Each number is 500 + 25 x the weight over its row's rms, rounded and kept within 0 to 999. Layers, rows and columns count from 0. Numbers have three digits each. The size before them is the row's rms in percent of the matrix's.

# down: layer 3 MLP down (transposed), 448x160, rms 0.0754, rows 290-344, columns 0-79
# gate: layer 3 MLP gate, 448x160, rms 0.076, rows 291-344, columns 0-79
# up: layer 3 MLP up, 448x160, rms 0.0754, rows 291-344, columns 0-79
down290 100:467507517446461548484474480493521506515521476480523457456474536490474486568508465464480436532516486505538501498525497536507509505481470495487469527493522481503464483531517511506476514487555517484521518506504501478480535516483512508499468457
gate291 096:525502508510495517542459495521517489511463544504518460507492519472509528494491519512522487466477520524516496531479499522474466475523531472462501476517467487460505533499487491495494495480529510528524500471520467500493517511441481458504484506
up291 097:535461506528479508487500535565536518533487487524501520514473465500474545491484456528529473487527505470477484492505501490504468491465508456456494485499442531501481508516554505520505478474496499499561523477521529456514478482500477527483497502
down291 102:491513507507492529461479497516482485537462494490500484480480488470510516483472461534565508468488542480515521485517518515469480488484529437437497522507441498516524454512473519510492536459487481483496525477479499486456557522491513500500499474
gate292 097:504489505518492456521496484523541508474468531533500527473475526463497524518551497467537483531536491462476536501562495478538495506508468488500499500505486497488531507507461522484506448499497481488500474562468520473534502521547533529488507492
up292 101:508547492512537487489505509442507479503470463449503531520545500496507463513443539485486511476507503481492499508475472530475508459518540456482521520495466478480481486501487534526452550503529519540521483510537490502497525467495470523480524532
down292 092:492462498483472458537505495495493513474538518535508522486453502501470523519533532474511480489472464532532476483515509501561470497480515553534485491509503524522469494489514469498502496473519541495554512485472433467502487474533506526482487532
gate293 116:486490497548539559547455506461506519507521494513509544504509483543498512492456481510527489485454496528445502540529514492496488517533465485518468498503485478522481493508532540452480511469545490479466472468487490473485483489497446490447495504
up293 105:512481478519520489515480528505503527530517477460501515483491480515497538510529502530505502511426530513470521521518474482488500529481453481519471504515471510502503525517501507500497518503555469510495498470471498510533493505530469470478457474
down293 100:486523515519464488497511516561435497484504498463503479479499530488488540496502485503475512504477483508501486469489516514496477505463498458486513506505516533470504558474500531484543524560471510491504503508516490507493461514475533508493493475
gate294 093:523500459514534517505439516505524478470513452484538480525501474526517494492558528475477459479464490504495500457457513475474510508492542482509517517509537507492448530485507523502489537495516532520516495463510456479486497451448510480438469517
up294 089:514500523524509501546510465495480501506524502512531510482569481477522450520467504510530463454480530474472511535475499533489489527495446490477496506541483471489488512513492519485507509502488482499502515517510524493517471482508506483468487509
down294 096:518548479494501469517502485495475510540523505492478495473486498484532508522450516501497523494473507509537510544475495548497512523460479514493506490480526500500475471520503459480512507496430527482482548509554463513500488474529498507540556492
gate295 096:493481504468520507499496555490480432498510506440499540500491561490486499494520476506552488541568509510496521535473505512543524481496508521497532473470494498539449479509485494480491500481476552526551501484487520467484497499494512463454517478
up295 106:498501512503511540500502465467487485486460509462526524578516517476518485517445494476493533503486536486487528533470517519510536491506499526515525469507489492540463474481499514499491459511480501521505556491526500467499517470489510447455509488
down295 105:452509551501472540520500498490516526486483461542493506536487541467514434515494489482508492508537522471519539487530482533471494483504490490523476470533484536528527486497488487515517456494504494475511512487496489513498499500479534445461533489
gate296 084:492509505505471515509515517504508494506508509466540501487480504486497513460526494505530510494511534473463481470511536459523507505492508496527489500487507530482443548507523508461519468461490482519506471534527523464513509483487542469493490476
up296 092:493498499515479505488526511485498486470497480519514499525496507506500488508437496452461524482483433505552473492491467479499534500496488510477491544479480475518540493542512498503507535502532505483450531488439516563511511507468503515501515511
down296 094:471521505522488474479504500469536481492541503491479528536464546470505553489498507510489543481503507454486507498486518517529533513463492458469508524478487506498499509508504510459533511480489502487456420541500532503493470456482515522504457482
gate297 098:445530510507474464510471489481507493511513488512489480528510476523503487526463491471533535537464457504546406489532499484499546478484446552502498518439540477528525491491474499495520492504442556492450507530497477539503515502525514495518520520
up297 087:477487485496488527552471467488509511501560505453530509521488492500502463473523452515496495526485461524529492451488492500464526519488479557497473510440515479513502472486488471503502500471442500454497487521514514486548503479531512479507517538
down297 093:537463503515475525541506487506526500516553505452516502507504456482521454487503514468526541495526519500494541485500524495474528483549529491520470512481489533435512489489498457507492491500499483472549485532527530448480516481519506491478515494
gate298 093:477457499502489503471485494518545507495478541464494497493495511511489520463519469537523522451485550477485519476544466500518543480480489514535508521487493473505447540500494496506479455484552498515523521527521505540493501439477552490492461503
up298 103:511493489513488531469497505501532487515484538471551530444506515502532518479519479533529509448444489540467539454485498488482558512504473505502486551484475505503428517499524525511512498514547493486518526525491528523481484489533516506469500508
down298 088:509509490478479536475518528458525488518471483509517500473514510512514489483537448542561476456505492511455514483489517489442519524497478508533464548519471471493455510475513528485517504530481506503522536459513512497495513538506478462492525471
gate299 092:474553534485515526476561508501477459501495480491538504427513472496473506487505522491486494533520480553485491505483500504485475493484519537484496517497447475482549488474527481505460471494480498486557476476443462503513529517461462507513486526
up299 089:515521484488473524491544526527493534508507503506493507474465485512539477502507494504489523508554482501508528478521510493508497513514495560525513547518541532531529518481526507487517543512521467489489534500477547502465497517504524474516501493
down299 098:510497463509450516466497469495496544497496491494497495497465549500542459537485473549499461516510504502547490482512491461475497488498489535522531539550537528518468477507514506491565554486494493543510512502492534502518510472516514482505534516
gate300 101:472512511473523504515462520516494464513495458463475508540494533534515506513537543494481499498528521507531445462473479471514475532525491493530489475522478487480485502478540504506460484481492512527537481471496514507485522509486518476483538544
up300 101:506541491505519497518487508489516497491482491456531519550528529448513463554488518524516505498508514500492495481477536500504517470444487500524531504491484491474499506471487468523487502471493519526503495488484521540462492495470507537511497468
down300 104:485527486543488482498503501466534537507500524488558474478527509446511456496463489526453537506518524492501475499489507497496542441468476507491508504528510518477521504518504491500520522504474481498494480493483518476470501488490483556531515475
gate301 101:460476505522479518488479476520504467506513452528477470480460526456532457502474551490479448505510517496486507489433486478449480478475524499445455505515509479521543478497472510467487510525525511539475502516527486477525511512483490480484456496
up301 091:462519555465476509486505528507492505495505490481531512474506548487487523505545513574518467488501515537472516472481486514471495518494494484491525514506489486482486523498506490515476501529517494499511528538497519488502519551487546496506537541
down301 096:505498506497517488503513532443496520462473516499527509490477492505469560488540482508516479482503447504519532481511492499457505503462475452495541519506470460453492489490514462503487521478515477487496539514480528526464460516515531486498524528
gate302 097:475502468517466479495493508518487530473469467463509525515528524462490470555470508502494512523511500510541498457508490506516545514550483499506493486477491491514476481547457519468494539489466548460480487497476498462435536498487481534514493499
up302 093:484503529480465490532479528546512505491507499519522502539532504448475477448510536492450487453457494484508467465504524511505520554491485435506458507501479500465486501511515457418497507494493512474526488496466522498502532542493524488489509525
down302 100:522483522447467493529515550557565498496494558489554481510454489449496461519531528499471523494478515481548456498515522495499524472525517470522474508521491491476496490499496490488537508517514467501541496498464521525527524497498513538459491491
gate303 109:474504467507524501498502476488536488517513497519543451457490506493469574497476524481494447531488511474527547521488511531505479478508515507470471492507430479518495514492453466481546544529487502513499490505467518489533462535503457482522490499
up303 111:527511528496524501462536490538560566467518488508507470501484493537518488521519513513514519518505441540489515514434479473488483485438514515546510516504498500543486499500475503454511468512465477482480504445465467491493500477483504508514528458
down303 110:507512518485524492490515482513522559500491485561547512513468530552507523534491478507507508510536485544481483494439466474494478479443492521479496499475451491499516455522477516481496503535485473503500503485481491520515503472468470492511534462
gate304 114:526494547445482529514504512523481508502506517491514477476500546458541471468475457498529454478502507542438478520514497539554511523524490510491501483484516468520480494545509522506528492513468527480493511483475487466488528484526498513521466481
up304 103:531480534506478502481504496480502518478488526513467508459522479552504520498480506459484530498503518523490493471491498540501545510496466494531464490521485484445512509514477500525482469505492500505476497496526477492475479463458517470479503491
down304 095:489477556483475508512497504482483471503491515502460498499494499510568496482512523523497491462478507514456507482529509530542496513521477490514465487495509480495498521524500515506519486510447515506466516496521466484472500462500512482503472494
gate305 100:489489500493515506507511508466543471468529480466556477484519516456511480471455513455494456471511534473454505465481553513491488485529507498526516498485503504480484536444511516494505483440522482517542542517443514483486519482476468512493475528
up305 120:514506501476500459486512484550484467462526475489510470516501505498500483485547520474494489521537507459481531487490506505534486495531501531486458520526509510533488512516507502486508490511456500503508481486501491493478480496532513473481492494
down305 113:501518496472487467490507473538478451467519456489500476525530504511526489490534500471502476498543523436468533479490524514515496480521501518501483514509489481518458537492500474479465484512464480488486506494492511507508498483524496476497471481
gate306 100:538491512488506523521543497500468496478509495496521475563496514515564487483477497494523518520526511497472480501469465529488448519505498443471504527519435526560517466513497554517467459524480482518548496529497524475464488498463494516483503525
up306 083:483518497500476480509547522508507481473520500484471504504548476497458515508460514479515461501501461481468483558495481522499567495508499537544534518473501508491545464525527524517487480484521524492495499489484513549464499477485500493461547491
down306 090:513468515517519531523569524505459492480525541518493474561491546532525513487482506463502512487502500498511479476478446552453462536536489475476534495477492503506502504474501555492456462499470508524549506523505525516502530523472516525482524494
gate307 102:506519466477545459476529455512502490499476505516521507531523530509499531485526456508551468506527538488529505483550486504467458509444490499459486503470518471503477500508460500540515503551464474553467464520485512489503502468508509516480499495
up307 094:484506474490537506478527518501518508500564474482474478485496480493482455483532482540517525508544532477518504487506506478516491546533463458567529512461475474553537503514510463499516492460497523534470510483530487500506486504523535512522536489
down307 095:498548470458545488483501506498556522491531483507465489481502521471546508502526481511479509481515487502547545476502544509498502510474499492506512499455496477492457484466482476503505535468505510504518456481547485457497460474512505485481499488
gate308 114:519539508522493485518446494517512490498464470509543487501522505517528544497519464529541481472471468499481460477487517507473499508512512466492522497495499479527511517512529479509471483518511510526505547449470500492505508493479523484482446538
up308 111:478474478499470527475472500480491548498515499512524505506485495530446461463491496519518475511474503535443536493458482521530510522521501523516490450486474514491492487492469519491498474521475485480509499511473516497503535440484507473489528470
down308 104:473524517532508468486450490496432554501504471530508524516518510524501481437509477555503482549474429502478492476466448484495473530502532511505475493520487456502499472492499447483506469511498512501499468507488510505492496454523489519517507500
gate309 092:523488491518501508564501494506519522477498487494503502504497484501476512488491518535441492533493502505505460442506535481525475501519547481538482507474493494537494501508499460470504497554541479538500520438525507427449524508500477511494474503
up309 096:492538526490489486461504510503496501542492514510535497482496506499521534492518468435502492508449467513498519471534469527468551457490514506462497510483449517483502494499521515506491484449468496469538471543471471498507503512490490450506521439
down309 097:486516524500543493497463439469534530454534526484513500498462509487543518515511520473529484475516466539481528477472518504506489509480494505535499508548496495425460483502496510506505481477482517510484449533464504503483469513437488523545530501
gate310 099:496471475500500464463494551538520517511497500481464508508453508506505497494450487553513519490518481530487527528499501484471482508485456529520469517503518493486490536500474502481472543459485483465467481491486523490500520496509507524504528489
up310 090:500517472505487473490498543461552492516415519518524499532461514512480520470475550524539548492508464516453469472508487459484507543495498500491467478502519500499503522517478458469464515538483503493482537487513504472513516491526518469514510526
down310 094:468494539518518497479495478512524507515473528489512478506494532517465491454488462488529515520476565479463484478489501484468509523470502510496477516531533497550504521532532510497534474528505472487518522483538511462496505482535508452534503493
gate311 112:508497509496510521509441479484504554495486526508508515458477456504493514518519511508526523464466479484469472499512483485509476512545500516495522527498543514550508504500470502450495515480535466515524500519461525499509482472479498474523496498
up311 095:481516476507534503465533499472473469470471516509479506533477502519512534490509497477544491499521553514467520476502520474463499512510453501499511461531492488468505500507496483526530503530482530516512477474537522483472512507512507498503484485
down311 107:447482483494551506482497468449533465494525512505469511505448451496525532534507487524522533491483500499467520504494512494473478511535462508542565529515521511502526491515482493469506499515481477507511474475496530481461481484492529473551516485
gate312 113:464520491502537480503514499499513482517428492532503493528505521497514507528546526504486489530471519497512520444462516535477480487512530490455485549526444511535477512484489448489457514505495500506512498506523504460514525511521506484526478494
up312 109:495482501475494539540468519500477477476470506546429497539489526476532540501473542479468515493523499524502497527518512497517479470471459480483525502524492499491485495507545449512516450494471508488525484509516480539508458480465522495492517486
down312 106:514505477494472518550461529472431487465551504486437480480498479451496533481501501495492530487510484486465485497549508479507487497509480515520496507502538488470494491492548485497471469493483528499535470513493446542513479511471525524480518485
gate313 083:473498513467521499486474516500484477462511516557498459519511533538529464505471482494542509493507552501523543485461485509560505485496509486470522511495520504515554517519495470493494485500507519466523503517485545441497479502473517524478475495
up313 083:474461497536445472476476473529478507513513449493525512497504500494511507502517482536468479481495490463447498509511530478456498496503541539511529483511478479455471501478481490491501511506524541504514501550511503500554489501544488469481542483
down313 086:479520554528489517462444494491531518477538480534494502478504506490545498509511472487492481468493506497482455475504515507514503506508525514446512516483507480492486536442490523488533487477526499492521484509469519463522509513523489492472483493
gate314 135:514484468483462494503480522483516500481514464547522455533517475507516520517514538465496504514512487499471514499452526500522514550503519479474502478503510489500495523541505470507509493552493482552494498531487476488498507433505464462498494515
up314 097:485498488528486479490513467511494505489490509483498467523473501483475491486466490543560482498480526455511497519508502497448501508498486503541511541505492514527488519460500506513497481473495493526450473481501496521477503538511513535514511477
down314 096:523516490494501450500474529480519492502521476547515476544490453479492517527518520479486516535529511498506518489454513517522499527498530456500527475498510519488521533522509495532490458537497509549470481497476454485459493464494474450478485502
gate315 100:484531503524515513466499516511509511514489507492480522510514499472487529470474511476513456512521483475467531507475497495511473468514523472442465549471477490547512524493462477477449513485542472520474488504510471472533516548473533491480522480
up315 125:517493519481511476497529525491523532501477442472538474520511461489469499464546502507482518484533478507487499528454477446513496514508514496507505464494498503516520460534500451434525480475513494483496516462498511518521507506522548474531514486
down315 121:517484533455509504538539505513510520522479476487522506477498470489458500442540508513461512504497504505502482504451488491473492482476465534511520499510474502509551486512478480440501505473540484492518515478465524533503475524542560480525485470
gate316 107:482542435488517491483477476449513485501502446502518492469501524504519484507506517478499532480520529484478487508474493490486477520483500454563525488505490515469526505510552485526482526455458499520491462488499487530510456491546515522520507502
up316 084:501525464510503468466522489481498533496519503486493524519504532453475491459514461467505507498506483514471508463496552471516504498497536453528552555479458490435518536524501493482508483460479460492498474506520525508506492518478509527488524491
down316 096:512446545502476508502544511525498504477526545494494516552498481464476503466520471490494494525465504537505509487495536479516524488511526507503513533488486501544514482498472495470546466544466475498489538529523515502485541502460500505468448480
gate317 103:536485536503502519496521517506472501511461485546472468513492502496502515469479545452503469508497491527473467521496488504503519479546503519511526494503493472533501511515461514485523514530555508443521490520425545507531470565500542552520526478
up317 103:498505518497478519507491550488530496530474495453458469472481478524491523472527487478500493498529466546452482488501521520481494494539498519516492506523508553528532497513462544512533557512534507478465518490453503528471513522465493554534520541
down317 109:479462485505486517525509517493503517510508517469470482503492498502516467497493492523568516499527489523430497475497517541467505503499502524526475494503518516505504521508457536531512517528498493523496487507471499521460490505459474541515566539
gate318 099:515474448526550536475516519510479544479482476483521502485499499480523519542532511548525534469467466491480538485511512511474548512494476486494500507485508485498488525508473497454479487569532492532483508518543541508491491468529473502525485521
up318 092:493536508466562527489504481514502477458523511464525532497522473526504500524489508495509495500524512479522501449525494482471505512470489479507503506490484524536513499473489462545472504480459507535494442534459478507487552498502486489495478457
down318 108:523494478497541551456498493507456536487516454506490509455478473522494572539479531539499524480488494487464515483520507499487552531459472483482482490493503516490504515502478482475491512511513469502512489539540467474499473461482491461508504473
gate319 088:507500519496529509503514451516479508473498481508495470496483472491539529483504513551501459477529494472477499506509524503495466492516492510469499494484495483566506475432459517454476479520489494514488498547542513442485515520485482472497517517
up319 093:502519452546535513524513494518486524529507498488477560492488507481473521527506435473520478507480510474507542498516481519498515491495516532453496511490501470527508514487463491471490551554504508535491504517487499466507459508546532523509548498
down319 095:494518471525500493526512487504528459500513511479520504489520518504476462466503481496489500476455491526536515467480483540485549475466540486487504538514459438491525476457510485509511555515499462514504513486504474484497487469557564497503512517
gate320 097:496522512511518513502498470520513502484510543480485547482492496470493477465531524545504525504473479484510490516505505485487478534487496453510519526509481525510498484495488586477491471468505471455462503494467469516481451531475504485534522492
up320 093:469498530504468505527492505458500478469488510508473514476527523525505476514501507541522568502487470542495410533437505529472501494498521475533529481512501498495523443529522508516498460465450470498510513504483513479501494505531490514561509470
down320 091:512542503475420444504500519481525480526515506465476510514516500538491477515486462498491543532509506512479487493483493525479491486531508486536488483543516501479534490492493486500485471491540502519528557530468502502535531479482528525533498482
gate321 084:482499499517492451528500536491461497434509529505510511485508535509521457498544495503541484479472505552486526501480469506515505497499452537538506525474519526487479470490488489553483493509463489484490501515516491481534527540517498546478509471
up321 091:495501506514480473485542509506470514420538543528538525512513504514499444459502510505514491466474496495517507494463469514521505456507464554499470572498507482474451510497462465527453515532491523486462505519509506501532501516471504508485497461
down321 092:481463566485495493550507487509495517488485521517531498536508544480553537498489480486499528495524510515463516501483525519492475499504512486485522547499519498458472477494473495494540456534500438505544531506474504489529463519524518492502506469
gate322 106:515516504492455517532486465499485485536518525447488470476532499472516529550478511525504470511514548504494485524552513514522520510487535543480530497523474489508486524505474544500525529473525468540524468507530518482506554517493461494473494499
up322 095:484524494526543491513547525459500510479508490546516537502484481475499468464520474488526529506480469497469531515390483515511503497530489517518497502500466489489549495509501474460498479512499514477487508493503470486500442469534512479514546500
down322 098:496549497491491475485546475467473485494521516480506486497487487498552484484504499509547511536509505498454459492473514499531556515516518535528518513529449468523492511543477495515500503479498491523521506489522525505523464533508511480539528528
gate323 092:520512448476514485541536495488537458513487460480497539506526496495463502561467528501493453502502511488466448464439513530514487506514494472490471495468480495486535516500484524549496452507530502523522562482543520503496479468496474449474493508
up323 085:474478514460530464448463478455489488477498480489497506457463525523485473501485498501469519500512479471546494481479467547510457491489548466560515502488486479516504487552502488510532541499470478494523509481481493534478555528490520515500454545
down323 083:547515445490485501504530481489442469519482473493489533482539491531464476543456475482499489494496463497497450503506484492525504541529511515483507506445493515494492495507464497545540481490505509547569495486521521502499482443523468474506468487
gate324 095:535510533497499492447481540470492475490480520498520475491490515517485524516514555471508450521537508475494484475487487542455506501497504535519532479489522525541474510534542459512448549488526539527538529506526509505507510465508492477514491485
up324 090:504472528491467448482545536472509540454524545492517474504523481503489456540503516458509472508490521459462511470534563550501503487491456523511470494476499481535511494554525504533496489508505539493533524506524510458486506496510508488480475509
down324 091:550474500513531497519534507495511501482534458476527498500524467511508503462471451530509527455471483540482517523521486502546488490469522497499489494521493491518502482509471527493553453498550452532501454473513481547528487513513513488472482469
gate325 088:510502543517488526489511508507500480513514514533541479529525506533473512467522479525464491498487497501469482524507508508531539511527498505470509523493508538478450532509483507465530469486473443495482458484532513488549496527499492475505469514
up325 085:460498555517550509473526524455478512517495526502454487516477503487516457502501494484538537471473485508486492499483505460451505519480498520491520472493498515510526498527502494489490516518487513471504470513473490503528537560499512554469529483
down325 090:474471535510514482484485487466528502535528534509463540547492539512518517515504459464477493498425503515480503524474462526480458510490516495463507507467518525503495541507474496484501476494490509491461484485490477460515488523511490507494479537
gate326 092:497504495499503525462487493501528501529494543533533539473477490487525513493527520459531496477463529524496512479520497489476511522507492521578492456497487496475466475524478496511479512510515487459538557492448550521530499484474517541552472513
up326 094:513491459471524476562544536509536469465534461465472473493482529485520495489490490505485511506488516526497525538469514492547501486479542488502539563503467521535505495484499474493506512465494531462487490466488461502479466492496525561492479493
down326 086:476512506499500503479476436472499532550489515529500526489432483495500489482530469522520522515471477521488519432513480487467498499515506524529479508504522512550485488527518494520483510507547487493509560499472499515568527505463496474483522511
gate327 101:495527534516499495552476471470521515495499501496503520512516457503519495462509516472495472518466531486506499531474486501491535485517484548522504487495517500495497484510473508500472452490447531493492472508488463539449496515495473543496473486
up327 118:491496523512558452473510479538500485472489537501495506492497523484452559512493526552510496470528476484527519535533472458504497490505524546502525519490491512524523507477486481503487533518510509475520516471518482470484507529501474491511517516
down327 118:486505566503554445465499471513489471472507520502495481490549506473491552533513513536480476491491512509501527513515493489518497496504517507521518526492520476537510514493494492517500545508496487457506479464521531494476519491503517475525502510
gate328 092:490509511488515521482503499545492448475511514491518511487537540472530473459548522527543522515499520524511503466562518468511532527497480525541517500517501524467513476492534551531481459489451531450483469468487489530526505521515524524515492480
up328 095:497507517478537566510486499498525460447527514498556516490503514472513460491520503500474521527474534515501458479483506539523542521510546497563514547529539507493531495496534519517466498481474512505471477471450457512499523493512476493464473498
down328 093:522465489503503524483517509525524525517497526524489475514517500459479461481512490472471533501474486506514480473513548448442513440510466523490457454509471460484475517525456487509540538518482522496520507432507482496514475475464533501477489508
gate329 097:445504459481532465552454512522492497482543487469487483488505527503543476523522517475478494526469524484575490497484498511535505506513463489511501507505495521541452520497491507480444515483451542487469473477486505483516546484471479475464519463
up329 114:535511545505512495487461518545463528478506530472543497526485508500536491468489518495520513453498499506534483494490430492490484514499492480454521504508490487491493508485480470525504560506465504522575499483478501468514505487506475473516486527
down329 107:561512546501484486477467526490491541473493550475522469483477493487483517469516509507507547496481502481503514496499455518496503547508474490511521510515491485499516507482471456486528549527432485500570546493491491472499472473507493516509491540
gate330 098:517499453514524465513521470490511527519476553539505522493516496499488526503483488451489482472492522474514529492482494523448483439523459452494510473498468500517534494511524538559496449475521576543537503543488512486515535485513439474521459487
up330 102:503501493486541527470544509512496510504477481468530495496488539511528489516482470474507477484456541528492521513464529461483498497534480547510507456497477494443478518502547519553504509515490485488489527503484482491488543514491439479519489512
down330 100:537549433479481525487516478480487483510504505481513506458482518475482504489491503487511481458510473536480526467467498496473501482519481519475486470473475465460476471505524550530469470506490518525512503518503491523527512514490433509493448479
gate331 095:464516485508525484523567540493527505473514455507489495488492434493473500485503535484434492519482472472516492514456519468491509448531471535485482518507490503541468528482518502462523508503496495485474501495495489500501482539513468481531468519
up331 103:497478486511485469485443494503515515474494484481492478531451494517461472507464465504549538505539493511510544481478470503489492490471498442476517514486481498524507464516477493504519459537469457512481487525558465487522507496506508503512464486
down331 099:516533526498505478487437546518514516520484472523481535505487535516511499511513520500516482499514503488515486485453460518541499499475477473471534513500492474506471535442455484526499516447483547498508491548463479491533500517502492542498470506
gate332 104:485454480490519451478504487510467497450501506532486515476507486529535498479491512517550499466504509518515483489495504467504468533494499530495528480461518484484512533477505513529481527548476512463519500546516478479491502560512515489471490514
up332 098:481426506507519530484497474462517551484501517487482545491495512486536487465475499478518520474489493518485493518492537457491509500499541510516497486456523536453484531441511509510529548499540480523491518519489515509500507526525486483484468513
down332 099:499450490498497491533517482452507491525498471513460508498493483505482519498489511512542543500509501513467497535489544530456483472526542524503488463435502505454514529510515502486501560491489515502537482495536489520512494526527541496470526512
gate333 079:485478472500470482491485492483491505512501491474479499487517518496485530499459490527528500517502476457520495433483464498552470497498452519552513497521479454435477506496492496494492541487528489498510438463478535469496505507501503524472504495
up333 101:514526494445479441487523506460490501495517473515489510483533499524497535544479501484505498462482509496501490493519502475517495463537476510493474468509539502458483494482527528511479474500493459526514471506460489538422471532485472533523470532
down333 093:531497478438499431456515510481516516494542500504508497492540481547504532534462520506518490504530495488513478515507497479525518486469479504490512465499554499449479484495550522495495505506485488505556464500467498537441509544477448519555465542
gate334 085:485537489527517491490517495468495493484505454452507546477498521477516476524558480563498536570489475505495480495511485451501510522538496558512511486509507503536491509496486514530452477512474536484492522484530477502471521479517507511525527498
up334 089:462491454491534501527473466502479510436497452485525459498530483501524495494452532490548471490523487505473482525529511519524497525465515498522511539497508466532489532492477498497499491532508485550532508509453477479505487501538485499507510559
down334 081:504518465497468467492558523475509514525493516454472541429471509472508507521553491520477492516507466489513520482472489456498524483522487530459506484479480512474530516495471506519490491481526548444517515519532498471522491514506501457490507489
gate335 101:498495481551553527507500498514509503509541490509479526486451485478535427509536512509514492482485457495513492497495518483495525550547500559533498525471520545468495526498495474448501517513454532505486447435537517519498491546516510495531546488
up335 100:475500518537478505541545462497528488502511535469508506453487519518477510456473527522469511482483509488507474557506466527517526529481509500506483517519505468490509477522449567469479487494506493478476522467473479489503535524517531463493487517
down335 104:455515539530526511500494472473498456504492535489519515483500468503503514471474496498493453478486522486511471552523451525536537506484519514497527505494492462483535474544466514489523489525524448486474512431472492509510504530522522452539523515
gate336 095:468516509516497507520484505515547513531459513528528490463496489537462482527503498501479485477510521493511498505494438497529494463502536526479481509544545506489500497534475465496501507494498495482501499499469526491503527535509486452497489476
up336 114:463512513513492517525484539528544483526475516531517470481497502539481489494516509470503501420526486505473466464509480516496484489522460509450509495532501538497465507537502498512495510502511482489521547481516500585515488525443507494528478502
down336 108:472502519516486512508493517511486505507481514493516494468493487540458475456487494465506505481520518515484473466516505535485474484502453513467506542511473553511531509503483479529518504499526469483519542510515477578531476522484518467515482501
gate337 092:467510492531466448471525467498496525501481474486491397470500512502490494495450514525524540521462536540498445514493489506465467518539504524499483513508469477487524478469536540504484502484509550488500502505461509481504480520494482524532498470
up337 114:527478463480492486505490536493494522522477484490480508505507519544522491449481508492540454455528515495530505490487510476520460467472477532496517499480557509535468538492515512498469522495517490529538499489533534519498509534505537479486481477
down337 104:519492448488530492456487530486505510529478463497457497493539497534512516447462486509571477472547488508515499476494490464520465516484478518484529521468556516527494528454534504516492541507508507530538500515523519507515515519479535473503513471
gate338 100:490482479526481486494551481492490497438497536525503472516453495501500531498517501452515500541510532486497454475481503495464475492482491525518487508494461484510510500533476507479513486514515465527522461504525553474505498518441462501492480495
up338 099:520531501505533494485458506454543522485484458505441487506502495510461480541495444493531487502527540492544510471497442472484528508516463498500486467476524518520502518493526474462506523483467453516509484477559479503486521505504544485502516503
down338 107:496546509518498496489490513457529517516508515473445491509503466501489566484491478511513462482535519498506517498475503471508522551565494498496489506488544503528538534501508512508468505479445489505501463514544484496498501507464493482495484480
gate339 106:495511482521516491481501561490506499471518516506498465476497522513518515525475471472531488510484506519499483514522462533529488518510500514472548443444516480521496465490485539541503509471504472508498545526476547511465486530539514518497512475
up339 090:512462467499516517486499496479517480479517488547495452499494488496472493521548476486561494473505501523507471547487511499543462525493510487463499499489531489512493515505502500529494545534502521507469516466484509493538490518481527502499477498
down339 108:547467494483522479537531446486454520517482492533509499466494489459512492486531483500493489478503479469498514500489513471549437490475472460468472528493538499520545536476520518483494515545495528504508463451526467516549514504500561474470478519
gate340 101:529514495492553490467558521474486452519513516528481488467525553502483496496512507508545533529539479542509488525508492505472519452485452545548504490486487492506532462519457459468501478529533528478488478507500528505482501514484542526536504473
up340 099:471478517515492498527469486503500514468482517500505541499452459450511488515505456480486504521497481507471512494508530485508520514522490505503509484498521526516508520492504527525523497478483531523508502537474480501503515529513506474475547510
down340 095:548520522474533486483518513506499485506520508483501470482550579532483494486481500511509505530501532519511495503491499528511503471480525546502510483519458471517456484482475472464503463548513511521439511457510548496453533465501493510500463486
gate341 104:497532494481462506500471490532519511527482546467512461537521513504470528561452495512523519500512506533471510492472476458460557493480465472498469445487519467479516472534474481475497504492504484473467498478480509527478533491487514548480502496
up341 090:521503491513509464509506496494503505482449497492458514481508531520474494424532511515499491508548552479510500518499422523501509490485484497532509515508522542517475544492498489514497481528506510478481505505509505488480493517491446528553521489
down341 091:463484493534462520496487460496532499510484544493467445554492496530491501563458493538510488543530501546499479489481520510502502508464465479540515469505521462494503507516471470474503507519509481490487493448514512515475504504473510532528521482
gate342 102:501502532511495485508503524492520509507507496485472469518548496553520461468477553554507493477486527472475503539511450532506513541470436550495492499527510503483470559490487499506513484485504501474489487481441496481475497525480514543499519449
up342 095:508532475485486479490444496560525518489538494499510468485476528485483492496540464480519486486520517508512475458455530452474470521467425518508532485446492491456524531453523514535520520521485480526478470464534503526518478508483527508518479489
down342 095:525525509507516492499448493525496535502511480491479520502499481522535523511537489457503463526488515536508505513535494492510479510441460523507492438456522480479518509503515481463459486544505458528497492466452484533483486515490492489516511513
gate343 099:505500491517493504468476526462476520513502505498459503483509505453502504479496523518532499492470477531497496493515519506452486486472525500507486525507489486517543464543503566465503488537484496475488553469459462494510505508496498490518504472
up343 096:467460533498508476472494436476495506497526504503494520533504513503486473525516480553505527478510478501515499517535513468507472494489504492500514542498476503530489554495494495521496516554476483514508540477539501524461522512486535488492521517
down343 087:466497526472461463481540461536480541500509512506518446512522511474467479528491472518502505500503527488465467491545464443542549531536488495497507486477474520498464531469492443492469504505530532506543494514532522517512506502483518503483519539
gate344 079:453511523497497515508494487480520484492502471512537458474513526529519487476517461474462487464451521499461494509515503491510459505528510533498553515510479495514536474523512467504527505466433569471500467505489499512524514476497491514503520496
up344 100:473480550467451496492487506483534523511538463535470508491486498490501508490490515504509497479472484518516495478488544503545464506517525474486461487510508509534492503539555493518510495474478522516441438475484498464494535503527484509483501500
down344 114:497477548466458504484545506495515515517512517516459491482475523484469508507493545501498506494474511509495506484485552520521466520522555466477435518531507472504472469539539502529522506509532473504463440500532467492492540503528498483492495488